config = dict(
    n_layer=16,
    n_head=4,
    n_kv_head=4,
    norm_eps=1e-05,
    attn_scale=0.125,
    tie_embeddings=False,
    init='uniform',
    init_std_qkv=0.0422,
    init_std_up=0.0422,
    lr=0.009,
    beta2=0.98,
    warmup_steps=96,
    train_tokens=183200000,
    steps=2796,
)
Each number is 500 + 50 x the weight over its row's rms, rounded and kept within 0 to 999. Layers, rows and columns count from 0. Numbers have three digits each. The size before them is the row's rms in percent of the matrix's.

# layer 4 MLP up, 512x256, rms 0.257, rows 188-242, columns 0-255
105:553451473536447478502447512477450534528578526496547493529487448469455522536426507590555421475479480521536544534559443524450502514426447520442491514467512576508516463545381515546563517625507486452580400440607543447493447413579483468455421501456516480517571442503425479529469440437486482469479493496510491522460430585583526471421503510532518553557591525428569495493440445540507442499487519516559515421501536383541502535475526512509464542446567539378514430433518571615639474496468505549469510447448542517492542433362473508453538499457586560584517507412407599601469503533416503512554564495460467528518543594521539527547464530470545576426525542540464517489527515495498463507493545460494503473516419493530496559492613468552502552512389507413514466399576451529474440495491479
095:483451516513532482592415545417531363405437445526446443537491536476451481460536489482467457469559537601425422431538475483588559495510594461536441478499485485557521536400484513588447498497434532450456476475502514484574577535513557545497498556567503398448481563464575481410515516513568436498467537567563499493523569488451506503533490560453440514416489452498462548565541506438488447526496531488604526589544416557534559506519532414445448486527509583472420535450581546453457498526537519542489495433497511500466500637582570424441469491475395477539555520446483514502463567511464527461485517538459542442420468552503497471563522543536484535590533507531563615474508516458484491484510526530491591525530525601522558486558452581515532522467492354422572521396500451465600488587467503
103:465497544482518478438426451477485520530520506514485583482499483512522488567544468496595567486533487477504422536466569371455546600465479472559412567507452437462503451477543528511533476555555506496539524527430511468567484502463473447496584424524517496492560538575481494509379476540535549499545542446470457474462432385462578533439567533437415523450448492514498601542548478579534520471624509565542595443497512510440440526546515458503458556518438438414514454411574408465485425462538451599404430504536512578438500527533585440451500472442460460417465472548598387575530499579424464483411481433476453481457470533488488565485500515432593423479492535589498446530501527484465540503404496432548620505471529535549520488502471455453482508439458514496539515524526481585478604419445486
091:478553467501510397447512494628509558444459466515504533548511448454494565478512479586560456496527500436514443513511506427546448478440481435405489433560509446481430473481367500408589470488478544485508486467474498501519475538502527445500479491490489491467470563468424391479547521447502480396363491551370417497525526520460435512478519595536495374541458489466552483510485431489553472550417547506561473487513636503487367578462489481502487549509473582539475434409395530481505525483503516486665550388600493505585540493466485484475609486405561508496474508531460541438476529407396509495509499457506567515490535519569549511512473558443537539468454493553557488504506525547443509481474451481484516501556514497507475363539507536461537570455473496462465446508387482582541478459514529
093:457555457374555453546514451475540531537432512517503451531450469476476497545510573473499526550435515484490561539420441460422485497455496424464538444421517494507581538626492470589565466483503482486565507566502486515363544513494479499512571492519436491406397531495485516534449491560600516485558453581442466518551494458495502538466573507479477608445554416532511476461573520518516457496512589584490480549470497498508500411383410629494439551461499451513542546614555490486520483529480461477556555571546502559505481446572499537443498464505460551482466488484417614475536529481591613430441515608523490622469531464489578452546457500462443523545487524470530515547456474499427397481475602546508546557524523473548434536424556585519492523528588437457588474558524530542519443439496490
086:436557532483576551455476521600614586516532466527563552467558492467544538504472459565586494417513496402581490536502632469565549549523551494416453429637484528438605482550461582589502427573455465597459524453549437457474556460492518544493456442553516524424531507437506545523484452522488420375555507464475580507467469529533471542454453502478455547454555445394507525479479484555515520521566584548483565510536447544503395429558535416500484468541446458417453512596501516473498435462507528498460471493488479505513562454555535474508554435410526478495532523480527566544608474549565589510437564523472512562491499534541436513540529496461622514511464568611464548477526488489482565482490500457517499501529537438436500557456534535539562502412506463549486436506410488467477558424567568
098:521490516568502479465534557460342465543476526607534535573487490604386526528532554485632575503529428510512474535404491545366467542478493435541473506519588483444482524514390497520518469480549490431536522451536436490495518535520510475470459458483496586530512494505447603513447550553545517475510531475523500492487489471446554466473507540445462432466458461535478413455525520566538364502521463468533492437433431434477582508553541472448448503387441452540536429514547563527496502508428518545463431490490460508537419418428387470516453488469394418497476514474546495537514602561579474463531440525570430514477527549468430478577487498475505435539581525632557467496588493582553518482428521439470513504494504534542498508432454478486503500453419537496529460426487524345557546544565520
095:532505543596527523616509498541490462481581372612525472503459469330548456480519501482491512406525520545500509518437434477495338524541558524527468556456591487549534521479499449460472498410475567550497458405435515548573483595489488530543537508457529479448460472492492511510449432554494458473494396530484477393504504463555523514549499533446467498495412524499476511500486536529439466501612558502435515550482496543537439535483452419549466406485587471464565561499402531504501543517508524359541407470477499497545413486437501458493516372525438496499555445423615611445471472510506493498481519383560527489551538502517572510460462489546544488514410479578412595539464503442528538431397440496473495455523519569495459487548505448479513447545589467498532450468546464488509462513464483
098:515450458494458469455550493484489392496506512485490534486455461508436502490591528554482476577437506464523549592543518474487634503497484523556525560431549480448506481555579505403495522440545559574516508457497470375486572432423545526442494494663563442491524561496495492450455432512510442433456569479533449445464492490465407484563523415516468465499639497568430597493477476510514508472425537537504385563546551481513502508482446718526486514514430520507409423519428446440535507523443460517486489489496515495474473586506509520490516525519446502479531507533587566489617494464496470484421488497461457454550454564478495416569544489498500510531540440366531449473485600583438498470440440499527473526454536445507470487516575486514441481505534390413536467494540429500421433501513463
114:459526575482563588467519538561545511454534413598448387573534530495570475541479566498463553553532504463551577439475416395402510516408536488383485470589511496470551520539496559543492562421606482500516471465550538556442537498555551509560524452432439446528600536493508609451442476550550492488454480495467349556465446533583488530511504463441601526479463510484477506447543428524586484530497533371434501562404518511447525429472505510559498613480489498527415454477538469515505494434489577547461475542476505412528502395534458544492481477474512494496438486475518503552533433493576543500517487551566483506502430461513567511591512531499475402397502529498437486492470410500489528527436559488532481515496524552456379520471558436505518458528474579554560494458500552371548479487460554
094:515429429560418459499436477539510489537451497567496510596504500587453495517542475556425371482506459504473527538477563515553549420495407506402464442564568540496533488487473475509440522466532486473578575483492489511445587487468531591467472550527569449573478437484491485483452485608505512510553460506516521489498513530484427516452572414495429562539502434576494453501438524482492447502500604477431469613560452547442541399510477532433490424405517531517486457487505522528451473455545455519510558534484469426498527425368428475564575456495510494418467527479550486504527428531421500420564549569483512530570478405484493502454527585464489461496463486448544543467417377571503502467574469453549481465483439510450634517416453470477487461588566467591562498562613516544374489480521471
098:506502519551478449572427520599575516528458517526515487577551485597437594442534507530516476451482539483528545432425556449556440470556534644464521522515490439596491476540509488587540428447517425374545464526559487482419456468462505622579561599443475445476513477470517517497445516498437585530510528454492461446535548461495524502539576498518501523506519428503459451477569423499508459481499562492507510534512581539484478442577500453514583472519549467515466516490461521467530401444511504464485513516507421531475514524556485535503480413560494445532570502454476568385568527527406450433512451502512510410539496462541597623573427409453521518544514536561543410416514429449558514437524535538448586542569518524668524579517554516484508533532486530483539436480492592480398544529444490
102:584450434488512525489530546414425497471536418459528467493546492573529385581426500422446492518617468473487409454559504489484535454596478522467534545542438442467407446508503439510565521535439427582469510487520526540475544557520580473366557460496474537493398522488503556439426491515480538442512552489503509539508456548480574557448532493507446566468424484472465520546395519396497386414482392584457478483502389512532455499614476574467504504566524437530489554394465526514514427420633465569517562537450490567499517546491438496501518521475499548438489412504537493519489528437534499400448522525492527476518470466438469519458467557456422503462527486463461490464550518496535597502477621520469470447482551422449567436460486515424465508507528544485555479450426415518455471545598498
096:521528511484492530458520507484524562527520511542541447534426433454558562410433472557522438508508570534473523448456445622475443416530534507479476492526542417396568509535476478584523481521469476475487496438464632512559538462515397535408540477491406457448532386530491509466566570487472609452412493516479544491500516406518567428506543510552518519567564501359506472515617512460419458466580533528588496557497495497497565560486508526511422442511526512542448472502487591501541445498519472525569516488494496478481482517465586477451423473534403484522568513492477443415503551570555392553571502489470532540515472567595643501409473527461490561471596571510500566506519474493484504526524527530497544465536509585554522526488488486450479507433470491528486574423444407507421412509637432
094:457581495491482495478427538518441498514370583533575501449609453535437551476476489505503556497467409565484492451412443467456536473493424496500476419427423514572442515483524489480524415480593512440534504517455475503520565406530511461457485624507522472484544582486557563482454479547502557507492480460622489523515521524452456514535541512509429487624489508573503424459477499481505534351557475560540434460424525458572591497508512482514478415503447503514449510438531517474474481456571428512527478523482438468522486476411586449559431514512435569487524593557547549425548496469500479523584429495548511470544575564445446428581476513448429455442442410463525537492483539447418457512538526532570417605527513541528427520495466378469518398519523496467530468553541477465458587377514513
096:482523498431504439404513460448534483531495413487586515499582469397522510455473458593503495480449569453484491527510510523559425514613415375374519441481504510524557492509560527431602420490477521428542515459603422445553541503388491562535512578521480520460538450423530499515484543479487427514498561486535508490435512537557554483479564436542517537497495453451552500490550559513536496434436449446352477470522470436512519525455432509431463521443468497475427536468432492579469496504472544610462551556506549512516423473506432458584493492466474499443524524451557578485477536465543469471515468516532568563519580435596568558484544469475499529447411498539479596563445553520589538429514494502516591478406448491429508453532606529468437411438487510533437523562456570507474588568420506
100:493461526536537498475465457462495564494506563439479479495474523490540525492467444469500443516568515497562472509483627505542482472480458526652538479518478554583531454575425470533390423430418403481473460498451432466528460540452559571584507543489545521464552473486514584538430490429363401514521544504442430580460465517463547515591562515512485536450575494522577449532569584511418447446513500513487524506561460500448400518411548452550467539502503469520480572451501443575562523563427472532481495520493401516505503510434532543564469553486509396481481511499402453427549626442486527469492517501455362519580557459545516482477485512475407513493463513493473547530392519494482495500563517551571574429551544543564546538551602485553433513480636456481459480571438443549535501491535470
108:449532563517545451544490575472476563412520544547462531477506425533558458485467542532493559464536572476468540437572468548556577616527494592558390442535492542527590429441448505478536499471512536610504561439615523534477413424636489528418517466486489445567441466555556494510616470356449513462539511496477415521484517485443503551537530533443482545438492503491539470415473541390549456502494627499455571556436497486548524592598499493513536477483457585481475471439503458427510393536454481526475505509457522491520536446567442418380433510557501442450484494448564519589518513495514555588611496614560447511497591470494497559509501496439540493457528477503495508579511473524505539481345496496469510480497496554511538439524446544481502527497514564483446492545519553491481503514534512
098:526470534490601567431461540433510440478499511561417574495470500479478406532538488527458451539516458517546501413521522448533473517416470536442525517497465540516576447481627526583462460454555505346526476490414469582410539526544414440513465428571494539568495445396503471487427531541486512438470470437477476479536449559553347528532563442502522511545506515610513479484474433547550456523412472502510418470484517504559441540504400448500486491453507443528468407579478378453493529526537586495579426540507406449585499469551568560553522487441493515434446507448452431390474524420473420511591534421461512522562593503488570514453442490491511500485531433473479475497528536526492455568462407470484470500451524490529576472451418507555527549464540606517527540504474458551525534507499432
091:429547540488510513488513490522497500471585494430530525499441503583575604588454482419526504500459529541512599487418493576576406514507555485467536461471510557509567588459512392442462466508418490483492439489540500472519444501397457421479580588517595543499560604595502546524487478483530540541504560600475460505547566427432522554551498501492506505437505454559476543537526480438466582402515460428520516499513547537512567472479431518520495487448511568492485529531571490412603498480450562535539487488484550579528421517569398469521587456558501532516550448450493563531477496593546400342515501567441564416473548497442603518477516558481566538502523591541482431463480471529563469516472547540428472551507545422519564455436604525541512549511439528496457510532462547586549521560554527
098:512491409546503583486432514549499535509554437483405529549615338447641520425473511517497490493462422546472539433492483529533494421528395457388529512466456596580430423500474563490415497573510478487407543450551558484525488440543500512461455516491482443441464502503435497473524541561395543590501443472459549531560518485443559470518470443523490403495483525482495465495401498524521505488616576525494523530510426556532435523445527516529443497577532497452525498486479516483463438485492492434496484509535503524551600481428589539529491510547497443491436595489554671507552452474436512502453440463516504503550443525508520493473442507482451447441552523450502585585509559539403542453528382515554543480505503430472535521455401493497608530499444460435405493493478454465508443544446470
094:612573548419595508492497539478494518440464465500464501556496411611512476536510493567493572426427481575534604471522526562566439487486508462543574471465479485475449562536490504546435570528503415509547544528427416467488501497535468456492569521528518552424449476481470490449440425554416507466502473440516546470425463449524546456543433499429376441480491384520431496461473580503369408525493577542482583513450527410535466495453523575491517499548592534462529560489494453484438471444554439502538535534461440550384527548533500436475429547475524561491568571561446594487521473516523541496504562498499524508431374550493556569469455440538531566513585580467447510472605362456452486480453519513577520458468552455426444470491440515521503469479527554503529433574538503456550532526521495
105:515466455545466465527470482507614529540451507483486555552551463512469431549456430435498530492490580530520398527514496399544530515498526532394450513431463436467497556509531504473532597545445434527498459503450432527388472587475470459494574475429464589434441576568521461489471443455485478491379549471484436430511483535533468517492432483492436529603527484489392453591527537487344454555518483487558423483481570520474481596438572476612562496515548507511514586492421523469507441564556523611487585460438434438486474505521420517455470562539532473539483478500554523568510556481588546473514491589512474542583403564535537534581459539478568510482457562488532448468525489506486549565474505468485593570487472436612490478514445489471440440533522510564489552449480503477602515453412430
093:575583490497543610520487466482537551497533557599593531452464475552487443460510554487553527524467440478530545403482431489456550496449500549618578549541532494500396444575537561534505505527554523450489476521526493456567562517438458393473536437592498528557474479539519481538515456483503554473570587412556452382451553481440426504466468512525509439556548579479489488538473525488504511527510499410439434552451507634470499437562511479386485552439556464518476468443442521448510562560457467492537421528529624498469500475460505447560509561539440540504613438542473576524439429524537495526469512563467449424433470446484429524523517541504523506380474482540507545549508431533573514552440509409355450437400561529528409406469526476385510484486514541512518507512501485458490520523536484
102:437423460486573634490573496573601517501484582510398455532546512574506528501445495450476468539628514321468489498634437415518474551483487457531509478540612472465502524514488528492509447532556514546465535450559593480470451549444457500531498393521507517525446488504492488474507466521466406541563476542554525505532442501464445597510495511457590535478540531543478558426445529512484484563519470486499536452541533536528554482417471515496473536467533475425456458450536484607549548484518463537487535538457468466420490497522567508500555637538480428501555512440536546473497578432435473587390491521524500446475517540453580510630529491478525410559484570581434545489435480497470480483426580612479474523483547497400535565530460478448498447615498495608455536452532534476508523512510539
096:375523531443460483576503539440464508480506568499547542507436480506534603488507576456558483460514527488529524502522518551576429575468525556497479451481466481529525478478421587563331413535425571492475485465350594504508505538458410431469437511507413613501446558446550624558456479462500423533450451492574569473440489491522476504521520513466554422497570411421529568458572466525548477560520536438408507434455499452488425487559474458496550509536569521543524558485518488445581519500513518549482534460446447529588507476442507445439543459563420476496486459458517430595495487560480447517460444469563617521513475450568452469608540450498521575556498503378476490547419504529430424596449459494528525449477527490510469547467542580495493456460540538518473487448474524530472455448452491
083:534528458507494540569450409483531466462493529617573494509520389473515569476470491490507490483464428506472471534463485475436503504502570546589511504523509482445495460516540473482608462524580483488410493484488517440578478492589488525469536529560545442475468474465565556532502516510508487457513469465488530423443491481493571491574438451480465526590507578471523550495521520490443440511500541490455522587523458457510432476463525607465458457544557518458448500516558530467506599417516406451555510462492438515561496581499427525603515489509599441516562503524553562510527453582443564517514456576497544481504506597525518470421512456495486486516519651461563450552512534515379520350491430611410525528534472484524534405438488523481412546610503528371530520402663490537425454471423496
091:526506533581437502515437501499562507471531526546547484477573540480548468398477499511483427441522465469537448531509418521566501562460522494511583553545449482460473428607445500499545541510498450503565486383505539497414544477540491438567580526400497536407427441446525490437526538495569502505470453524587434516605518570441518545508455495572584478440484453467516610524453473497529475482477484549572499502555512526604455524430539445532539499466549447576547453548476479338397492486579430493378560494515488533568496449510583464496526552572441560528481476575450584545500475556550442484462480483454431593502534507450529523546536560464480505558585535454554490426399515459596496493462533529483533387503525504548413479501490467488554583487362481400472534486518501518431443518468553
108:504491494451525566436575420534378507543538527579523513454505545538473528451499499515559459441443529543512472563512559499500593504576414496480510563526510541546495522523492535486427464574570579533486492518530481525424503539501534423505553521465460515495504505527517521443501408472592467606443518569498573557470576374411531551432520569442458558443556501458475473469512538515489487591529553438517537501390463503457479360433481484507449482551498406506490534512536542430528510533435414457419442495447456547523602588575398473402482555487563494505468440499428497510510491478616471444543537550500521447419527527550549488518503480481440538629448466466458428660523484471542433512497482484479486530489488526439476449589645500500472514405528495528527529548455505433472552470591505
091:457511547466562534540546536476475510540458537504451550613442514597400470398543474453562444506457480516498457477505526473394366510468558508455465598476455493480483524549409593506565546532486464562484401554524432573419460579547520540461452504484481511502459531524499529527465515501390484466456399507402539606451377453440476566581425489538574559491505498490426556516498543393447493558391562556468536441527543413548599507542546489452500517464387460552452455448453524528566552456490491441480584388521495476473479543544485425478485539480428549433537478584456517561502480557510530498509493489476518496502542407480554527487504517532429450456436543524507520467503480558473442505600449510564590509548430542510523505442476467464449472420536449536497505510485566531456442399560526
096:411563522514575508580562518510448514495471544464551548419606507471488413487480559497458429485444556483460480488504504497467508514530525497523557456478537519519448454479395426478426362426532575557470579391485483424550533444505496454500585431456538571531482585469498527488439471481456474538465492415519533489538604550493481412440523580427572576585445560395460511491482542545556483559524468518558546441447541499540470462485473496488420499537500506468491462468506446571476535555565455513485435481480481493450493585462406426548443510424578393477571410517473506558512554483495468604486499500503507420539547564530459578410546556543444486495495557533478530465467597419567476481447581597590614496467540497437475567448450577490457519460443527459527517514462474494494512423510603
104:437539459554502426507490518404567465445466571486449396399508513516529555492500503496563614396472534430548490516507639445496524550455443494533568504417506351424419536461454523508530515509530519565406458481561452335458565460443543467519477519556399561517554547416581559541538500500582479518496518559445533446524496583510428496439490489459445478508399507608391608602502548492467439472497487456500530551570511533484499493458412491471481458478525480503430540506544540429543484534488482470572524484450406511580458496586491509421428466539541503513533430494543489551478489411552509547494517452482563467510456349491462527520503487472466568470455457506470525550513508523506529533496519498441526573416529487521464564527564556505537516486473450544555401507526544546482509521475416
102:480438507461538596504434561548426578521481512483423445540494517485519525487459502435498505475545517529551547542463508533561446551613482447527555525496526628495527551440493537569588516509403571446530510516345506376409480519517462413491511453537484521526438477574516455511516481446620496519480528414503403415605469558453406517582521433558508515539501508532538402434419498450564426468510473505481534500510488540512563468594564532658502446544588469531535428557482504393455492480504530547450398495469473578520490504529522470486474424517589490522535534472556459460525471489517474494540483491537568488433513487534442588534508515443543467489515455462520424547465489541564493470610605563475476443465558514507554529477530513514450437507603503402458546549485578523466465438534531
097:437561541541525476510519466604522507590521462533500455509520444553491534443552437474559481513567575540501556471413459534524492497463487527380435491522651492481485506493526580475471521510571634505464566538582475519463573518560506432551488461564432448456467546450554483419530493494507512568462457468488522468627462494512497485490417463517425510477559390475552548527452516377509515471467568518551564504511508482509537435525502447458479362586513482466554548471527570481378433486594444483415511461570419550508474502546437572518452461591563601497520478543401603593458506462465534519455489393475531385503477489471516495445482541491417551534454481533513558556466445483444549555519493517522544496454473570465495539519480391458462456534447550572439560485503587472472544503524486
105:536568439545558422505457520440475513523436470552428531616573495454480496426491457372491560617474494508503519478507480524459580500513434549453503461496534572550461452560518534508513493470404466417449387499397501472536512561485491438454432514544544424476584518530529503552490507530442478463551498500487462485457599572523486548455461582490439531514496582544489559447491471465471618412507512516523466459519518505548446439476494422472542473515526546521467549438476478445431486535577502508501576576568459398576463472466490518486596532489525555455447504569492435573566477493396469455538526446495445577475471360540464458500516468555446476628527532564565510495511398526401487538419560579402512535562510527515506425521570422489486530542478441425478431526420503434442511415522475
099:555519569509473506465507441551491526606450551548517486554538498445418504560508530464501507511489527541478492540544571454593479594529461493460505602521542473486521538440429526466554586443274512483478455544410479506528438568525445469488496592577583507447512526605487463466535507456363513481591472482491500505566531435564510470503549507490486558413452475447521483682534487545449502419546524594457509506527509442452489559504522508600550441513502522416498435422492467565430512498513508532449514588534461491473439539489451476365521532555487513514484505515522528489501510540513472562483472491531460504487435515588459488510453497472438478486435575468455408538502549535579509611452543454531480398451574380476534510539469399483450510464500490488541472574433464527527512411491463
097:506541544616494511400533459459471446571524536557462537474529430556469597576518533524522505563518428448542555446529476489541526471483453460579551453500442528361391493528465533439473467419561512464443495491458583486530444430515514445548447485556533450379450411546470497488550447584481502492576472454384471507542468529509416493501620545502641535513515459442557568519418531455519533484514465545435513492485535585437489414420494579559462525598490495479513585483486537584539541560472453507441456500539471562543574403524497582545469464460407447525515515527453543463486547474462508520525426497465597406554554520517444559486433512510409420542449468459517483523514552439526494587575481571564530490398505455441520478558450477566496448469520495490480542572514556525514530500531553
114:482542477478582464402522533534499572511553569504515498511610478495412465468585517482548495570594446500465485487520532465621439478423394402492581507565547396498539438406531531468563505495548478451457472596405533519529541506432491494508550412560522442450479400529537486513520526470475501524516582589506558494463446471497496547475489536561431533558518530624568492510588511420522569633523499531579493504503498494483525507447513566534447437488445495460473437442566532431499465470567449585504609468557499463481512533527531554494547546560520480533559556465548476425466542461585488520509464498492515480443559496455434464534575488431471513601526488448407431451540496481515543595492536547558506425396438446440447544581488445472510432441426591484487474474471524476535458505601443
096:498465555412504574506411475518574548439533550475560483566525492585546389558439540453485501449466511557443455459496533411560471569409495499504481538531486425616579467448490532513420596557647438481523562491423534530586473479529514501536443481479503465493509473427571490455491491495528526547489528445467486523466489451523581475502450455458523539495391509514455558501563476524510566588486488415449558472430420535593507402506417416522583476513546437464479433470501454496523494530426497515497504428451489435461554460532514592388529489431499458480492548512494498470470505535492566494549518485405510545476426491531524432415520492489483517532567417386470468486461499490568546519569530564471507439432498521538622501503416590558446484514483522508564419650439447507531412482525432
097:522561551568501532467499433509493542491391496492462510500542485565532513552477451516385552496550504520559515508511503574484501469523604466424497441554479470553530568507560628358522538505574481472464426522389510566536481559583498517443582494485437519464441520483582403527487467511462492493447455530496448537506482484536553445424422547545532574534587474543556478499551512464514527493413509598542439539396481448564546493385442581486426453426512498518529502565571483510439524518502419520421602458508534537480466416486415480443487470493485560463528561476513453442506493518502573514528404445532346504540549524544506582387504525557455469520541498474558531488616566453488492396509502449522555478469469434503510423428457474453603596468531476465564528465553525534521548460476484
118:472530494452446455505505511452510496482571516498452557511447520525571490561543437591540543575565459449523508459602508465566464543437516428524602575474516491435590448467448505470517473509567532564506556604614426517556544473527502566486483494473595548546514441527451502533557464505493524394500409529489467501533488509480432489563558398467536490520487502611452509487614492423472534430469497458454544510413568445457532444514542541519521465516514517458559479535513409594502481615478498464545514505571399444514570470447494527541532525583464579587490426515490546520490581471590526423457465501498449451454432508562456542545424402425561499533589549514386499510438488574422488518465549440531616450557556552487556464512466462546445490497443517402450529552563438492443431540494504
094:482473434507492500471533507487491538500488516464514501422482579630468509470398512505493566557525458487438518532458473498561389557543475534509563554567535486507515529448526419574517469479504557498520533470465423331524452571471465549508435494471477501471382540545505477518486515542477528488437480541511465508587430435527515541527490526603540471546469457546529548476473507542638516539491449418544508498517510399533449536429553516471445524458459472451515459552520528423516425518548555556517521469539565442527513455483451510517516450586506507451546452502586515464378513490490512521503513404525578454536494570549445438420603510526431516477614572546530614467498452407508503395535485464612521446448521446547539477468456455514568564570543477444384507432455437596505469553427623
112:622537483481522429525450500464488438490489488464469527436576487409471466563481497390414543581477470614443554487471507472544438497544493512453544562503461464455468496550488503529516442459421505574466568507605497473487569458456554514358575443458536513462522528491437551495451546418516399518438562411486547514517549426493496514517495476523475532447523547510456455609488439508538561415510425485492469442428550484486486384511544445440503513545488557498392445547495451539494471537470486446464511492416459468503601566446514433508509584499405487464425516502504514555514451554465432438456457546527413501489471443516636524420564504500456572462545555535510474474478460518557527578508451476495570463514483409589439557497553457413342525557410473465463566504434537475478556517486546
103:485554554512469566499480466501571472495491486435531513546514428541513541491561525602518604509411501481503507332558450389415452437478508418527482477386509569533551503520577443494469499488555569541595489530518521519437441478501495557497437459608518534456547528453494532561464516548548446439534457486514459480567466412544365517442460428473414481439545468416528546395514577491520523490507470439514527473459498469454516464483555574528585506396481432541421513511513506441520478494497449601489500501535472517588592466516428442427494502499556624451523533515390526586587457486490466498526480533543532462573422460461505546485539455355477518465563522434469480513498526440515508496417457495510524469532487489507516413509500547533433492518535486516449501587448501429377413510570545
110:485594534507572440481434510500470485455568479493547413616545487485488566529532566529499504491480530475486443541517556496497508489460492502498514447465485560447530523416516574581522493511538535426531554483474423441488462576500522524478423466497562548502518496422485503405596558552490456559543525491398510526487504480521492470613540471508500492467526462466502574432453502579435561487504533581506520530528451524542556532465606432503513417561529498436514564454516529417515542516484507533501437536526524481466480485552364378422565437539671546411567499490504513523465484461406509551476398556430445502504568542450523522556438528516436478498481506548526588581506517424472526474413561554525568472523406442500514538552394461490484533431465662524555503539549384544514463562396511
091:421514368499379376549485533523498488452503526504379536410477515550544458510537494554360516523392532497492353468491493526439451498453501497412481542470527489491500567442459484439519418384478489469633483441506496489578501472479489494420494450456466475534467530542478523514424532458502512452510539482521535445483420521407432484543418423491511474477549454531463458459611485548473490456528533533422517527555536450499516498485441474585477538468481634530515526499462403435410496445593537472456483469445517616478413493537602519489456511488461451503530522555401478580510419569577491537493482509510518508442529492526509567492445472527531399568475532451490501462486494448417494532506506472443508482573432466560456471612459620484444489537517474560487561521506481498403487531550532
099:549522413421592505465488534603469490523515553564464524527427440517467527494518449509522525483471552535601494525547506322528442484423442520540519409513533527534512552502524667577427456490546483510544530517478418610400500500432541549467471494576525529591500553569469466453517482484502523419434505485434549487480500442506459481539584572544563451582515518487552470455549550519484562548546488464549511477547474528409491447548462552413481451502588459503572523556572556464381436503405524507489528506491527500576528480552345527522510478477512442554544560514515519504461505581543488484508471473533435475509522534485501455401454487490529454568556515380565416476534473510508485536491565537595501509490533563485495475435455511484464550488572516527488640354541487470431551501508484
103:542494540472535441596454523522497523452456504450449477477544439641538430474486457544514503491476425403499543412502429546446579500514482496543554501478409587534494531553532605499439551568482574483468463459515524560534442450493502484436390560455467500514431452475478544592448502379566510562478605534519478432445497469466433339495495589457479524501462529541456619459556510521370471570511472516461487509532484511594532557547520467503534487512420420491494518443431531533564496522449537450455518492483628442494570489459519420458533430545484390454509489500464485475531552532487550469521530518616494515537542505556488531513472486530452530383610490415456415519554486499568508524518528493597474528512451560596489509473532508476485493525519472547595434517545542548519508604574517
100:538440587451569563415517512533459553459490465501482539490500497572458509519432532568533503466520521504496550484471612477561446523490496553514519505443555467544524486478461447438531458528480515537489602665447483442499433541609495550452525433555544392607398583391488552495538431546474529453550567574554533531511494436496456543528478459549497468440564518528515460511476468530471478450507474500443489501480490533473440486505464459552420526524492509517504428425465517382495521550488525327644515548509484528563490532415468522574387574525513575498473616499386559423472450523561464529498481471468490517475578400542573511459484487547553458502543590620529502466448501447554548541506518511440506508496519475501505539497593600540422488542460534447543437535480512544441511556455472
112:517455607452451495527535434497590551474483515472551423437506487544557512572600444523483451591489550454415418439510526500505547522502586422482478579622486455509492557560450542422559523486460490479482563403508548438545458478500430471448534537513492451568585468508476495425612451479529481534503555496473469485550589519593463518404448514536431532439471486506473528563453554512518474459543498528532576518566566467475468475424563472451491565543516564409463553492599472448473532571490384459445515447474479470433457546472522513464468446498519513553443458454536412446507523544508515430446557520483630477492629550563641398483574413492445505475510487478531539458489419515457533539579539477479496427548406487567543554475525481529500542449555482498574393500501484571551473477469476
096:502549550535480477435531472629449513461556564519424457446564467491527423493557475484460499441472421535573468506488541423494499462477452433501517497444465504447485424508471585467496505458401491476540545469544480533505632468484533470423566514529458473562478484553526472517590536552448434544441482386543499502542495509456482517481504479553365442398487531536505470419537518461455570511482490502400376518493488474509575510531475456472559575517520575522487455516488468511519580574529450538566588488450482508415473513515583560532497450440472515526568615474510408510550452414416499449490525571395439514462489533560375565504587586609527421489512385479588474554509492528542442522554509477411481542537447551482483479539521570494536575547575522529563437491438510429499451575520529
088:451439450485497497498458557486535488401561476468578490499559535495550569469494480481477553527483545436497346508495479537511516481517528581469526484451548454451517531563555425578415490474555529471529502385483437444548520523607466565521484417513437489464492458423486473555592623518443437484443563535574522474525433492487455448488450536462530544509513529449570462557539503560457499506398437484537505473459424393465447381420525386498565535434486557500606454515505439444496563575410600446542527501429466459526499452539441584519412374518504465428460533466536524529433523486612411526416503504472506582471524473505481470492506543483473429525510467506443423509439490548517518595547479455534448474531628517518537458436522509439557542470517535562530528484523513574497459539588499
098:494476503572474531502550419558490536474544523464483586470526477526378554463468390555494400545475477481511568495507619467521456532491485618468554534506521550512470529505526479487620484557505526493498608489472583491505442557482585526437514477506505540436529548463443439484477496502469556449561566504538556462426575447511458525429543566416542580607469562478543486473628449561537460525523496464483511518516498422421589464398381467492513455498514547490417516460524536563510480554478534549432502484419473461603517490522470553481464433462516492504585509531452512465558487535485396510520393458469524471639514474429421505534435473539490509479662523535522560484489440446575520593548415505566511550546502541429467533498566507508484363485488509516463488488533448529448551437453496
099:560453522536499412434503492502395515572472554586422497435473558496455590517486506519504460506480517522562483531505408541520482561416462419532538491496504435468446484547436435496568442625529573398529473528449462510487518543400437500510554500479637467500552509538497452477579493471413556462428458470517525527463457492484426555543472437473573474517432473561503537431422505464479560466479452489424509439543568465458464501529510504450429522439549545520404505467535407556454537475532448522494563505461552524530516534443575416512593445515477567557509472488527522454499421623569608546501609507460506471507549474521429563508529533538526489589453505465393564569556482489451360510459541533466537470513503522461463444628483417418514554495536499567408459451486448520497518498450585
100:426470566535472456511429529438543546444505528478468463475435498527485482513467610514512551431514487574523482484582553588478511482500607523419448508573482529491431503573505503564475387530497481436411424541479592545484495409561549432486478465549466525501493536583558608588555542475458518516550549466507569486484460559477554510496488442595579541481537475543527440593447493460502418517545553470447506472498614509405438540518478480460590572481561450541473518521521548481597545500535430422486537508473553617485383535518524537437441458533523496508456513525564458488496417459491459529532466480426480433511507604607475556500523382452442581589466491434480464558530416408446443566507555447556529506544508525567552475529553446469503501570511516508548429575431528451559456502525441